From a checkpoint of a small transformer trained on Wikipedia.
Size: 10 layers, width 224, 4 heads of 64, MLP 896 tanh GELU, vocabulary 4096.
Architecture: rotary positions, no biases in attention or MLP, untied embeddings, attention and MLP in parallel.
Each number is 500 + 40 x the weight over its row's rms, rounded and kept within 0 to 999. Layers, rows and columns count from 0. Numbers have three digits each. The size before them is the row's rms in percent of the matrix's.

# layer 4 MLP up, 896x224, rms 0.0633, rows 510-631, columns 168-223
105:558506450540521449492552501494457550486520492515528539501494501530498474470451499647569553546511467534569467477457530497498568519472518466487551549559529514505534523484
101:437485573496476538574537485501519492511552473588484504491559505518528528522506517578546458469464532515543515565474540562510561482424509553529494492490508522512545467499
093:514509522480533472536488495505504483452526501535456526506507439424482528571486530526511499484500476452529500552496485531417560458568578502519499504511426512530527544488
096:529473490517476467445540509557440502508553532541512593440488496490471527543543499519512459532467546418517532475467492538458548479527518562525524546533535564480587558502
098:475487489487543558449459478464478493555462558541537543505563475417483433469560468459494578530509475463521556509523485575446541471565526453545444518529578522517500487483
100:467510484481532523401484528453518468515438555520439498534510520497442536531556533526476462499517525495515463443507524454535609498538478574497503436566450551484518515526
104:519509549559474510512589505536495521466537605529492534453476481458504539528463497500556456497498488522537545530514557486560548493454520603509559488487490468539550570529
096:403508575497467432458500507529458539506494443470519534517490477530490468514501529573518462501487516407525582601502491492512536505555530559560567510427518533514514560500
101:441529444444506507514550482481442457538469528487508507509479498508464468443475518447468521565470449575476568538547494479482520494576512531535513443502489542530524523508
090:505483506468512513546424516493456514522444518474492487556498502471516538478574494520536455533504522500451574550476582444567463532492479471573480446516522503485510512553
100:453484472550483519472513398476503552438504545470453465537472464500420522515484476469549538505548477501445466561527489516537538532501589468531470470593543509548516497554
101:455471492588493509562533447541471459479453552525534463537532480504498534395543497462523537455503514506429492501437464535510534416467527523443475472540492592550479486510
100:528499518569469490500487454528495509448497530565491577599524487486522518505510494468446542561503545498475514559522476467425541482561506519486500471429446502503475502502
104:474474566592485461525567508510433519398579484483528523493496464439446461509517463528458462468510536444471559563491526493558519543509527449483544546510443555503457443527
110:493456551504500555494542541502516483544542513453462521540490416490436497540524499487528480438468516540573550489563524499476474482458454523447530531595506495505480545547
101:494545497513473466521450516486516458513515594555434488548479455507496491593505524575450468565472481504486518488493495466440562503497507538517493471532579537559557471544
096:515489522493575558581432531490499470539544513496450473555503489444509556526430551477586519478466535509540495434474577470519465476556454479438494471443552558491510560500
096:440495470463502535523492510486535431504450573535570523505527516528508476442505517437471494506486482423506492545522430481398459498504545425419581508509565541515447523452
109:533438492537628521523458441531449450521459482543472556525444450514540550489562502478509472549533465460498586562494513538483507508517394571474513515511465522507512469477
092:455510494530511486538494514537520492511551554491507523438493454447455509500501457420524484517464498525571505482502503470484463457524528403431511489491590403518432575501
097:507488533520534546476487454492529491571441506488439544495569531528519601460508524427446487498467518507530584463464520521472448511510488484481549491502489523525482471459
099:483497520556439470500493460460428460489482472479457464471504501496507559483463533506439483450503470525504534549419445428485553527482547496476419552520522480516520519511
097:488466497494429454468463466473410475498545457437473566452450498481445494486482465493484438518445494475472531462497448491549538570450433517551443508424463599492512470447
101:494472552502415422457456576558531507524540567560482512552490574554547555531506500557493518481499552436544527545541504502492553519518510518483539459522491466584474489540
101:474530575540475475560515457472506533510457490529477495511560540603455493472487491507514464482479495521506548569537468509570528520507549424451493491537543458531539479531
091:499505544480466476538508474493438444441486461502554447509489510478538503449472531453520469465446588528468502536495551502543458475483484508453494503488550455533529499539
102:464509455483548494517482587416500501508445486469489464533497474456532503476483533535529561539490556477486487451499540508461592486499487473494525521532533553488497522511
098:465540420495513500507470560520493535512463556458488455474496528464478526580538518525516483452478492467449477514467454555510480529421542541515543478545535545498509507458
100:481440552518482491517469484495526479538501559458498502488487527447528573497546507457493496552533442495409529511484511461468498464528571484609528539518478540497490508433
096:559504559483533509563488517495475562445416476479561538521489501473514521528464424475509526500477499497414603454514479521466548461478461543516482484428522478450485521475
105:481554502490528526508494490497559447473517508501554531543446516490486502518448485531488466434447425495549533469522462491448480542543494504544439450463592504506538515472
094:510494455502456497454532468486468557452480514442486539511503460482561439433462534520474519485482525457510482579467527490542490467637505562531488586506543470455466545465
097:481475484466547488486493474477496479495553559525456469509453477528488490511510579518512475487475441485464526471437487508527489499487518567516488489508477472458521453502
095:578500479517527470501500511466501488472485449489473504464472526567455552533486497498563528466470488589436513497484476463531527519555468491496506476539496600493543538446
098:428527514484491468542492464486498487545522568507505461485436472514499380534535475503515592546473478557512484528518533511455571477510478505534444475491468421468530566437
108:536580496488466469485538433458526422486512463491484478556509411521504500524455475482522481504533455510565454505473543510510460509543462480497560535467466487483508576442
099:447458567498465464533456509511487505510504563464540449494540455532483453536499507433525488469575473512484524539474456443468548468460556508530468497478509535455504478482
091:533441535448536455511455473581424508538482535480478476486430534536483476521475497475471531537549533539552542490401545530429519511458542498492490484466426421534541437486
103:518555518443548540468431486399533500548452480431506507491491508445554475485501556464525474474500511493583541515527519573509467479514495475426529470427463471529497509533
101:524481484471435447522485516519535408528500507494460415527516516466497456470562522427487419525489521514483526486419449448488512521470498494517558580499492468530547545550
104:509514524509542494490523491520482504462537548477460545411475506557418483511438508550582466538524526498556461511479508508527563501522524536526559530492488495520525527544
104:450540456545543542468465448546498506490539459484462568550464520499559499481503465439541542526529557486565490529481485521527492494553572492488535487525558539566548399489
087:518475506480509449469472549550512507484493464547476505515526539512527514506510489512435440531478425577512506526511479527502496472502457432515505413567457480459511530493
101:459542470525520492522535477503486497537503482473517600481462475552481473454568499474501480544525565506504555434563468635452559549522528556497534478493539447457473472488
097:508522528516496516526533446524447441467542480526533463506528544522559516514521492498431450506494544440509553543474449512537490497497516513523587540445426550487478485468
099:491471501487467487487434470514523574488517562519419551486459430477532513495446519504518502458541495474573531469496528491515561452537550463470524462408466491457472536488
092:557453501458450447516483513449501535489514456508493463526480539492489491424451503497537515470486491464518488402418516462503426498438549518536468487449533472515398382453
097:570497466542532520547516528553488515523435516506500456537541540487592497522522573558511517549540579475541499478526478454513601503472487498493516525572504476497455515552
097:464515497497564569509508509513461456604476453543550520558535449514503577532517499508514467512445456414465445498515533502496519500425479492478510487557501551527455534469
102:539480512565555418534511530483472479528483542543468561473525518509448514539513545490500433412512502545545514491529456499522524489477499449475543462536473542614413462491
089:480485543498549517513537458526519522508525524536508465517527504455451533536506533502476444443495473575505486506481501553522454530518521500563416474515606517448443530471
106:538564446435457517498539472503590501515572511524523485484470506520512506511567523484540521484494483482509532502530483469543504509505543496540516514467495504525522534501
108:536535554538566477541467418553543477599526501521470500526486528454476454567536461496490502561533534543556460508457541508536644541526502520501511462498431515536468450560
100:577504518494453471540450429492559482543417531531529524516427481562563496538507525468518540563501492489472511505518558553545495524468501576549593448511497460552521515504
101:541435487500512516612457501577585512509520464565552498481492447459524512424491510475538480524521551476475430573474485434520451596478523491458498526524504524449495505522
101:474514537579518514450480469498459461463558529434506564451486484431468525526439558500556471490524494523533493470470512540571490468508588536526498499504491453430467494511
104:497528485464453521505488482456553483587554486516499449530507401455518532569528546443515499540462555512487512447445482496494530579572508559485500540424513448507540523534
099:481468502515534415535512452577491532459571520534482502463520456503508576506462487494577536454469481511446483520506451509488522506566526434559524533542519567496422535489
097:478472447509532449500486554446523509594457455496468495507577431478504534480506572488440501504565520537558453487548498471477463475509600542541508540550488542462567505433
097:488539489460484482506531429481519418552525589562524529568531495464497514484519506484545510466442475538483483523451491509538567484517517462519512422541463533502449507521
099:503420514529525451510518477497496495434485512522516578436488542493557537583494500504487494525565439481525493522434479542539492567509449532506523437530463509483484532508
099:515531510526545505542441491505552513481491463473514517507542505455563453467535477524561483538532438538467468513526491443558565475449408435519522491485496477513512484551
095:537446501475503533496515523473514549522499486520446520415511434509522482442468525537536553475495505576556473487476541428507480495545409494545458503538519555504395552532
111:432516498549534492460494487448509504460511518476501494418507514473500456501466482424493533503547448480533512470496456478417492510507538487527482560501494574503520519491
104:547492448501499454564468477525521517562440431500460477547418471442516565571483479393499505465484534540561500544477540583509496467479452497566540483495547510550491536497
102:492404471516479492446470534514476512460524493534542550483485487526491482506419522547485553501533453486426499558461588526468506440522527496527491515487535468527456454461
109:488528573553475522526503532508510518510532559445450493552521446493524459467490554561498490524506442553504479517525504439505474565457497531533526509463546457469461528462
096:481539522430412560501549494490451496508586529500544521555496540497524560520453540468442503426510486522545585473495550474503570491521503530507564507407473518499496419541
108:476472545478416471548499518448502532582576530530519547469467521532428491462499572511504573498504461489496566531493433517494498449457496525475493460504470518527484476455
098:491479512522536433511583536515501567475438468444461531511515475554433480506501572490573438503496564443478539468492516501532449446489472497493506470524513565540475448503
104:462548444567466504512516458540515440541433447490518521533438434524540508525443513488525527453524451550468483591449504512462459509533578494584491396560516499539533455477
091:488515526463456468574491474503477503469497472457503472490466411451543499498487509463533503516513484480542555562523486578494489519568560466528413416568484508428492467565
096:464550502519503551573494577498536490524447559465460511515441506482508511531508611556500550516471521536483582505475574506514563415541535489486524425544469482522463503466
102:457509533536424463558567497445475470473492435441534548471479469478499467537530497517563496482538505527476453502520514476579506586540510466540605499501463445545537442561
103:507470507448493454443544529525571456573480487433576478531507477492555459451493491509516557477484472520503476492452501581543507551515517497458416486454544478487546481502
107:494494543470471535503570473521490515528504512490503533518533449567432560489590547559485480470550530506511511491552453470484554481535559462478538470513499538500454498550
101:454574437460479501459529536466529584446535483485546561518534588486559522475511560440477475504496495468507479481525491490463475489485488519546505465514517503504496533440
083:443498523426502467552575472480519475523531529491513563466496517485400510534474474408518474432505495457593502538520500484572514501519505478556493530566470482442596541512
106:472521483465447424517518429485500533484519486543515524504547446501490565463469447501488463508489480461454527503597546459493557521539562499495508487528532494531458537426
097:522437519461417513508486471509478495517505529454409474491503543504580429550482457448533469537426469451509536466515467478512461499469506518463451458474453487503486469540
096:466586516567500514516479531527494452565586514527509469466533529481477543532450534529557496566551511484533559490446480534518484467561461507481443499518514521558431454594
113:500503541479547414484466530448501487481417482417420476401499415506459515519513510491497453512480455496488547487508491562484537501482555519520574448508497522487532482487
097:460512451434502474486502485565536475513475510521538449496506473505501463464518497445466500531498455628544484516496559551541530507545583536459565440463524487546513448474
105:529456569510464551504530569487516444520453508536499503486486469486548475457448508537552524462460524533543526518471427483522555509491503531473476509566588477438507510479
104:471432529544516444518453455530493452488492572529551468515539484465501491550427563544545502572548453443464544512466496503479492534490542568469510440530551474486506522532
094:483513506530485486494478414500490427545472445501510468408436472471494490498525495445521541474457507463466499494580472497503534538513541524494487567518487517530492560490
103:466537468565434521471540394462505510459484486441487469492437488470552499499491460518543514496537479450510532441470497497506478477521526478489465481495495449484496493504
087:534464509489495511557480515536507493590481476424562512477546510486560547496553439489455479507532554498492441491496528556529550531502458515479549564476435510484554453484
104:557477497563525492507526481459486497481581517503495507485487535551518572507442521503532530503487453478462603548455546526512458527470489507481542476496486530485556518540
088:474500476456504505492554498523477431571508481519461471474499529514551501497518503527547569451514449560481557532482533489521550520508457465580525432499479541465546483425
097:533566561489528555524514516486468465502488487483524509523492448550550522514462496462538574531463458504619520482494489457426520507487582485473479571525447547471500571519
106:440489530471481497610509553479461510496438509572506554520567468479533572485501492549436513495539497512522464515439553539480528482559485525496490480479536516504556469547
104:484531465577433492467521434515550451590475567482493513502587499507475488509528522416488501516536577453574506545456542518520481512523552498522535475561473552557498513548
101:471516494487407420467505497535513531573489469415553517444506467500528530529487499524513424461504496527547537498518495431535555433554433463581549577464506515487488451460
104:496540527487551503522473497488428551529487511518447452547564473448445554530553484479473468508522454551594499533522519410516505481463533519551452527476522442491422535459
106:557517523515502511611491525417499543519508488585504535478503460577488496518573415554530484493604485473509526520481514517520516486458514556492504483524505438457440474477
122:481510471535423432507514497433448520537501505498497554511542424461478498434528480553480510454502580486545501494505544500546504540524496465517520606528565523389463516447
097:483521469535494507491454436449475475498409411434451434601502438468502534456457503456533517570533444496497511522495495482567480529538498444462527531497468467462503523427
098:531479469605479492569498487524523509547503558528519517497570495481511540477530545556532458540571549537526561487442453516520476479468476545517503521489513446489438548521
099:501501447448473474475538476542519528557509450537513487506524408438540468474502452484497498433541455529461421530414442575533517443523561501582577507495484513548485517506
098:505498544518467478567438489489493504442440558461568447537526481529507546496504455547435513493554544500510451507488572544562435505437507504450504588459425519550521537501
099:496475513486526500477492526486471441480526556584475486544450581552483472524483620558557547498558478509527522576549442490526509509465512500456485509534506500550496465469
098:516447502478492523491449485464471515501479444474422484515462448474532531433558558540515536521460414576462431543414535483478537453543541557610519557497460437539442559467
096:489508491493463549533585528548519435484489460465507489472501469519496461556449525569463500475509403529447414494495508507471476570414548531574561487598502444492520497493
103:485480469518478476533507485443524565506505455503539541486484430434501542464507534527521462521494512506510581471520495488533448557450532433528537512477536466572516484452
096:503495477479433479423472493491523406409457435440494469521518506399478439477498506537512481478507379577505522493479482539496473446479450527426477453513525516578501512437
103:451530503416502492569456464445543532503481419500572537524477433454538522496570543437565473559520477513583493522597467486479541458491493519516546456509493548526541471440
106:442446523550456491505513566433441487468511572504524520501516489559466508507520478476539436457496511578491531469484558514476484470481537428563537442531487458572523448509
093:553526504494478468511464519532493449505495453463398482450487590526505546588600460475482537544551462460541479510459440502520606533469506498538478479428523511516449526441
101:464487492576541455498516448532499486536478535490499476572464482478446460544527516450511540466481496545494542485444574513539547529535586529488400510462501415569452479543
103:511447565552530528515496526508494576521450579419471554492472479486490484520485455398498487534492541494520494491466540498540479509503530500518455532508567443502484558524
103:529542500494447503580524487537458478459453459477506453481555510435437508499558503465569448520523509507466509428474568425506453508479532501491517498484520527487495497512
097:515446553581480497497553490512535526532555521538494581428494563496477416518511535451508493509492480505502503494493526467486579524509492600566441555499583558513511482441
094:524580519535459497518425409509478543529508558521433523444513594476474548503537531527447542484497492536464453508547462498529646548443562496506524491433507541479432483467
094:467459512540418472495492426524507492548462509494489508531445515521552522443549529405517482530454515504453480514544472515527473482397548487574525497504445443462453414532
102:445476526595524540446434553498482451430528518482487581535522435462513461499566528465536555531519460524494499556515447526414552567458524445506469487577484491519513459554
096:592493538472529457501497510529501467527515517563492567435525399585518519575484510455555534484504468524552555525470539532482493503525466481478497428472528490484476441502
102:508529513451490544474562527499579529538506468521512452447484460497547499474464487539462540499519509490516469515483485458592540546478531546575476493463542505537540541492
091:527612443562545484473513574523508495476587486489539453465526476489446534509516561483413472451551567504517523522452554445478442551495485464513519499478524579546476460468
103:523496511482480420476447482452539488503498402486531497449538504528565508549480497472544540547497488541459560504534480467507496508494500531485479479443519480475560446505
108:516493481468500461586531448447513485535500522606446544590513474529525474499505512508572574522457523534479430519429510597482543513482476488505422516581504495566559482507
101:545504506506575457508547414450484478465524486504401479445560559428488472452518484561526493547482490560432485437498545532546584474488492537516532553425509523545483466533
# layer 4 MLP down (transposed), 896x224, rms 0.0635, rows 510-631, columns 168-223
110:484492469429442508567453516525483492493468419524551508539432491431499474489512468430527487501462541433514487475605591470485525442535455548488508542508503559521524463457
109:456504496526510464522487474490478519471477481487453556468505474491582548536410464463522502480474522465539506493465569484449516447430488554411510538484554492430470533482
094:473426470475478518537498498491501492525506500527510435552422509488576560545545436552542497465527483533539463537566460457469528542539467512559455534455459475539499505475
090:557470549471534585536485489466549518489502504411504487535548532563494488461511512460498544517528513476478504496504513474526451495431458433501514444471483483489405491438
102:489477514430504455589504466532504493521519521420477536541494490498499550562503426559485484487511585559518538524545448513478538415514551536477463459459502442495467538507
097:509500513531520552532552475504535577486458560454497477462546422518515539535526431485454482570433458483512477498524470481481522439480552522497495502529547483518513474572
104:574489451469548412515503460519464516541508500544478536462478476539462435500487507495453479559500499460487555486523471496484430487493569507450507553559460515483501496507
108:514460545445493490452494500556514561541525452407509492500460500485555443503464378509521488492567501528505510423492545442453505468533523396475462446483530531486498498559
113:519476475432502558469465464505458474528509521436458480566479501428504423466536545495480551469479479563487444488430502478504552468552506544449563509518491519513470487517
085:512554503500458508580537456569481458500471471525542588521466487499456488482429557494538524482503523520455450423513451506489499459504512521433540549497497586549535510425
099:571479487506526484514484476465434485495515543479541474520541524553481506439491549482493485511498448471486538526554544585527516475513453423518507479496444436515551438598
100:544491534503518545479438568445457571492479556512526495549534467487495431488465502531553534544485485502524480509509573490457501487456482482498553507515423450468473455536
103:565427516488546469448548569456499466473517439484475529537442423419559543545561552535408535428529442477523470468538515505485489408471495469504504562413534568456554444544
108:449459569444459473522506451537524509464529471492517533528480501510513444554445506601483528516503427534529460497571502524545488526559494610516468485481413564507532540525
099:530473478447489497524560470510506477516549514546513532482523481471603422582575532529474501510542533483565507472461529499560532472466498482471516510452476469443527483572
098:565474519419422564502492472500501530565494509491516516477509514626453555426459536494554558493483504489507517382471498472513505507541495583500458484522489494434433479547
094:473451471599487457534431491480558540515512481417440487504567493574474492476551526535510578506420492518573507490520503527533429466451493487519522512585560452477568551506
104:501522513493528538491557546484505517550569470539510481577480507522424507537481564533585522548527546540555522581453533468527486526542489550498460509490530547429461405558
114:505535476517545546456527471449585473473442429507464513520396502469538522490471513491516583522483480468472499534401500511529530432497462552481485557520400548533531454523
096:480527506444462517498481561536536485528534474504531572461487493496496523502479476496496432472493508435384491543518467557536557499407536541463530586459467565476463419504
092:475455487482484480495476455458475472513579476517519486482426474446462365574566527558478452501582473527508518527523446432523478495458498488533485478517509473477485583528
104:549483512534583499539502505473483514519442520514565434473479496517491479569515519438513461578425513517516464461478494505456536399511522443551483501453495559541488522476
083:468513518496555520497493520522521556517475545582533422538528461586566483488580491491465537462498482505540468463524528456464502428563535437504597498576528412529497529591
101:489494514584578467535510537447456472497436574577519501570523447411504480497492469551569519484478481541602562514503445522476487473542521558582563494503485479488485495473
097:489516512502511533448569544458423497514463459504526467506461513471481504515492573480429438509481424546432513534468518564473439460515518496600535432473519511430475513528
088:506440435516446539521496536522543557539559520546413601496490504501545497550531476447474568500535468540516511490523439519438583474478506506465563500468489515445482514538
103:519406537524524534475465503504498447460508502463523566514458487501532459536528524436547520502494533483515482530480450464520519489484439502538524559532508556546514545516
093:432490475501523509505493463472414524466497459480535563456483495495532459516472521442551422518435456516509525464505544548528510453496501551504518476514451501486550490527
105:515477512484539461506521503513464493470550542470513593487501433537542472490590488532479494539501515489504458542490479446468499447469516465476493463556498543529557468497
103:470551502516522493541527519613464502458523512533489500467527475456531505505436525461441472472509564582497486525492523492573478452495541536399502527603533553547579521507
110:536464475472521457457449510488507449469506501521437511483497489408507528518529439514463544492533473451546459508472503488507459489542495550582465529507525430490517602467
100:394504501549418522450527524553534524481560442506476514521530456534507506471546467468381497462413458499430518510499535484470522458553462528529460458558528480506498479515
097:502450509466471525511522525520533539438516513558476535567479521592531477442522447546489516584523505519546582540496529383551571521516497470485448533474410480484474445560
100:486491505496485525541476516505466464522472478503480505486492492520501496441495483478523484548469538493459494470542508557531469466505538518484515531533468495509528505585
111:476561608474472491547532474470503552488498555565444490506496453559470537526493544498579492531480536516442488597507492501475535472462471497495452502562468575453477451482
105:444555514512437503509493494481510558490397528543564452501481495537557514476540444536559573535434478511518478510476561506515564453499473476569497503471441519522511478433
097:522546447503541519550506493472462429510480450513486515466494493511503528419476547482537506532460593454505456480439428535521473456471484478467472522421482515541486487493
100:480463530482502524480511426479445486500556477445579585505502536490568505537504566433465426480439460499485451488604495468525462496435512541494493509496522437449539511518
102:478481528504454503411527553549492536489497474498497545484520440570571475517490489515573479453519519436572459499500514498543515567479441479418443487509474459468431454568
090:579471556518533572503448518489454492507520494452498578482486537430463554519512468452528464525480450506411492491477521452522528520515446525538544568451560444531541497511
101:535519571433499370545497580612546497540459517474553481548572509497436519534474511461449512454495466562531455528489526479568549517426504503528539490507539437501584474481
097:491572563470484473541492480455568496485489503466449518455507491479504482550491512597458575512441515509468437568516461520516501434551529560507519457543448480411489591508
089:423505499548437480504493523444476550497523424427519427562495449458441423498499508563536578420527559450484436477488515523526512520484509554519473473474523495522490465499
104:465489505492496538509497530436538531466523479550471517554517480411504507509456446475436533520483559523524460463493558571512518428506449488527502509415469527583524503497
099:511509483516484524568426512499619515525391462565513558419457471510526515468536456597555520459497463535456511446471525510483493559512488489488472463549513549506508476457
104:466480436518488521454524487481458508397566504495534448454482521448470509459561523531478536463454571470494523399507404515496474584491444510496493487412457509522528554518
090:441475464480485500464505448521506528432487539472501462512447444469509526553494475503471498485533448485466550528497520521515506490484465516479477548503489544454536560493
094:453493491504487434441499441515492478432512485474447526526418491472504445512448508519471516513460491485424449502493527544403443539536524509555531533471548511529486480423
094:564554523412453512569453511438470526464499521445455519504430492512548496461549445494531523457545477565510522472482450471480523503476479528520512446442528503536567539503
101:505496460492478522482525496470564468464496501475472429488536487556501468533501522367505528577510524499533452548508505494482558454488489467401526452498466491479482460472
086:530531543506526524436532590465501495519532532491480486527502502505448459490517493477510526552483523441453505553516481466528467491579512513464510474464445453517484426506
087:504404469515551451524484504534494486467488526467510489448516517510463521484507400513490485535464508540470475469485500523476499541378471487522476509500552529515443527494
105:488427476505479542518461475516505516553550470556479485487452470492529501426523499512492582508491478458508486489476531484518496522539426535524417475553471482496547510462
108:495532444549516567474456488498521446432448530466495486473551465498469529543434497523429537509442454517516569521499479500538568578492460473558504490455470475520489516443
094:483490527463481569516542502497546498522505507468452531515505513526437509456504446551520543515457507471488486488507518544517451526430513542505507436548459486500495458399
101:478541443451466477528481520568514446543538551514565488487598515455486489470539453440413496456564517396552483481498526470506552443489509499485487555469493482495534451509
107:579482471497511453580514539556499475545526468495536573523464490520519552490522539535433445481522553527572531526481471579510540467502517502492434534452471496555412437522
101:465505493531445492504523416532480484526558555426586422499429488517484462476523451385490490505505484445560557451438462515517555538509466460546483518499507473510394451527
101:533506391499526478488496477527466480435452487494582522481540547565520521531459531515540547481505438533514524472480559532505457426628427456436543502524468481426480465505
102:499420577553553491486509471572448497518522449500501508496485551544445402520487598532504482523531454484495497587528460508537507485541480556488434506509504498506483487504
094:499548551522465475486530501444516497539534497485463449459546480475494492526527481515480526462532523511492548512558495483439537470489495530500524524546543468484510452495
099:470512514523480497491429574532501481535434511514545503491519536513475559472550498470536543486454460455480505478551559530541482481467428536449511547502474449555507466521
099:535469398561449536446552542451529443472547442521553516551493549527514544540481525430479492493493452489518533481463500534530475496408525521544478522459511560506539503534
107:485501433538482516505536477577525457491481496529483508537501545501549522521489471440471530479448499508518473482476542466518506495422518513410538548491412485517453535420
108:583526464477486481475412555536467523438497515470550483536432480520543479553522473429475470483403502561535461468471515504482574534513479492549555543491508430561479497541
098:461551580496549432550494478558470507508471494523474526516518487422495406531526488498472526476551469487484516439442460542519537528589492472537520515470539468540515438497
115:548500573535529447500563495530555503538505530502535447479494516498498480454524575489420455467508442551466508448465487434465412529528517423581467471493466535450630508522
091:468525525585527505489439501527583527564482483518469524451505491489447479415501482473430420509480498485464420518516517523534471491506529528502497431538474469512483522461
124:456473489556450544488473536497519468477576509504482514467512486487516509552502550544560520458500492423517547550498510502545498587407493550490486486422496395489536483526
097:532532494484565458557435471511502452551560472597487520512530530522484541509454522432525468474542440566521560495437484532432426484535502517486501500452515496549482508527
103:528508541494577432498541465494527479502520488514582513496502547535462538400497517517608511592511492537475493470478527488512537515501529514486494527503406539512500491481
087:518493485508592515478545503453522555534439530606507563474453531478501511510541476535469517452468480528473473483495463459481510505494515438542574531507460483559511509498
104:531495494509492454449450469482463482515536539578483516541484480529502577525492523449525430496560517570506440500527485528507493506472556546476532470525483505559529538495
096:538462481455538510469526482536496535517520516571474539471532502503425543463482593470502528489512536501474447511607542533400405490533526473471558473488439515461441443410
100:478516470499501499478418470461450479512455510572453503512530500620441559504502509419550459520473526469537526480491528497467471475563499517439563462499548466519458541551
102:453605499503524466468446530517501466422539502437425485491489540469557459484462439486535481498485455472522463499434478525530531455524471472533470586531480491488466486531
101:531467477555499517486493469498479507474554471491471624460555544518537552557487495500462555473534485505481562546474544488440558476543444503436439557415481418518412492552
100:554464496548519512482467520484439533419493513556475494536527485501516414483513436519500520558489480407509469443501432518405490489531523551523517527450550607561403525450
115:512565489505438479442553507540531508531506468493453488516499517527464517493539487560518529596536542444502500538523521510503440522512484477445523444608536477398482542541
096:449465430500501508465500555476464469497546499463512535512502478486449493462490563537419523521482534532475482573408509483552483458502531437536511475505492488488565512471
094:529531452474520508480487480551482489519468545502458485502476561569530491472535525427494440507461521487526522523532500502549385541526512513529462513435469534497522450438
110:459475536487480513451523479530484481508498472408473547490505518428437432486501491482487425445485464546560507550502519524508471537485485500483493478491495443474519471463
097:561439523606446481521415529446485531524567485483486492523526573530458456493471503469491508442473537460496514467483462466401509432504558517478422575523445562471483479523
110:480496539561521550397528496487404531478429556571526505521568504521503489469508421503537531498470520536435485394588470471502556436456571478559543509537556504515485535579
095:489544488429515478551591486596554494502537499464461496417497547528509570539444434512482550434507495551545561478497516586498471494468503449538470562517518504517467458553
107:535464512500473451463517418534528510426569479539448484491407452424452497549458524522443538511411510464532492456525527482515496506442497477477517515539535486598536549522
108:578428555480490499453509499538510545505455549492567504485470500467535418455552488518526512492493526469544463464537445460515492497513525505496464451557504531498452443515
095:471559464514507484466496455531505444480481509522448465521462447594509470494472525464559507477506430419503582495553508465444477498530517497475453400513545532505457541498
099:464470466515457505411523524534424500514541575498523462510508512485520593505531520492502454423449528589472552497487498467527457488513431514551535470526514513525459515503
097:503467446534432524474513457495542497480509487585555596493578488526536549534512502547441397530545520507534485525492530431494464465547511570462505531536540492478464486516
106:514549528506502489495470499480485512527483447516499529480507494507503417456494470450539489520489483514474466529499520492488522525428552569463613538507530514516490524539
108:561533451501505453562558548442477468545528481489489385472521494534513431515508467531510511554512530571438513536515500571562511535528491501450568479490538473493521500509
102:612513492510491543469486484525509533492575440445565495476494569529519489528578487522479514586457501546482492502482528518448508479487492507495491464525457458518473494523
088:544495433434507570554484489508510499464504488552442480514548518505441457443564494493522468571505507547471480471483490553454471519457494545422440476514422502462510497537
101:481557467523509587496476471480512518551500582414460467554476555487446511486430501457524533398411532481477503462504540507537580531479486484478503575511473557407487485532
115:517493458473517525532491502458462514503578534524480507530435500481488498511458471555547511464577508493488553530374502435478452547523504490497527614486492461535526503473
095:550486582494526519501462490510566520458603493474533478505446535564500523478456459484397470474500448536545555497588560514497488438464517501525554451592566504467501499589
096:473487560473490506507546472470486509471512538505549502523416557545568440566541476500479460485519601424466510531477489549453521497459527535531537485494511544592568517453
099:510506505512529499543487449496512497465483490474559488547477497561488447517479415500504458549498501514500478481519513451531529555495466482541507469561473509506536531510
091:511532478552479454503487497485409507488445545493484502467535514562500505517459528499532430540444541472479521525572517411484487581494475460473433481453532499421496514536
104:506535570536506469516569515458484482478425506467486494504600518558507433461507525505570531474512485464488547492501436480447534535449514502520513498525504469451560555426
093:434522433483520554507485521553497488495414470487507517534508486439506440490509466445488471441420483539487454510508507474510459509501478477490497560507596488565530502485
106:533552518477503507491627453537626539516448500515447476540500519520515478426578524505494507492486474475508518492578481500490487554488508481467542503468440528487531468395
093:552438475533526471410502511537456558587505473480508460469544519561492414480526491483474524509384559505504500510554573466556491531542477448514412542441459523515466507489
106:609517488516509430459476517519435531437499443589535466548507490516526513474529533531499447591528469623467454497453483493581486477514471501516464517531470514525419510544
082:488460526550513534530545469503471611607546551500508549479488571574495592503484449478511514527441590408469542481552533472508565565511506505529492557500481497459503555544
118:491457505478468538532455532514543507462539478408499522517463485472476525427506481521478470562518451483527534499510494486538482467457524436546492490496487570468430492481
113:504484519476439490472547557508468508512547423455491481534520517524470510536487427481507487537480569503463450489501538544527521467517525465512485534425470519481533474501
097:429473556554463469502537505448514513481562547514556540507493569498419519472467573546524467569488477546517560461529489479449502519535515512479505529496477540515551582526
114:506497482535525557550502481577431513536518544443519520483466515468514492501511498479522504548493510550523480514551496506526474561538471471463384402492492467470519474511
104:530495529522449530510473509498464480435538555515489460556475503464451418466485487558495501460461484502466523452509555519468489482500488382609503456440460478521547449462
099:505638513472483480568536423495557460574502546437434533471517466524464431492575452398469560562490510491475480475516487507488482475510506425502482534468529453495588521470
107:543463451459503487486507519475441426527554481524508509533445475562528520536490497560451523482522464528443518503551497574498464467486543443483420514532442485529532516490
094:552480448483528480519506571536509411455461452507483502534455527469505463488479406523465488532498458515525504485486461546478448441531485538583514526553466565487531564481
095:523465502519606445423507574454444512518540498508534464495435551501463587557470459465515537475520455479524530518438496474406512510572444512450518426499463504484524520463
109:427478463553453510479421404516477471489557518471514543546505475542460466511415489589537524536506525523496516507508523460473531445419437545552468519508480530568555526469
093:458544506459504566454457458427547494427557520466447470512552481499497476449468528532466565586574533472439523515475512513510472495464509452535466528511427529535480497602
108:431493539471568535526493443503484401485505496560530482549516462529474605483525514487554478494465493538522459586537558555530519504542405454440560455496552502524539525514
093:448498494444514513532513451530508460575389505545410555530540433477485511533540426527466640495505508484476490563570471529486478530502418497441488534519501462552543513531
119:538537518469507521506461451546518458511496468528468558478500477560556471490485544484574517493453489492508599490468472533477498529487483512580543471525535491485508431556
114:501453493486471575522518466534565430506488483477429465518506551528475418494507479460490604407529532454543503534489494482475558472507508387449415534477465545517485467532
101:569477469556530471511505534535450496501554542443473469515463481464568473533429526452493520516439480486516491466503427525459475436459522483517524519462558471459463570455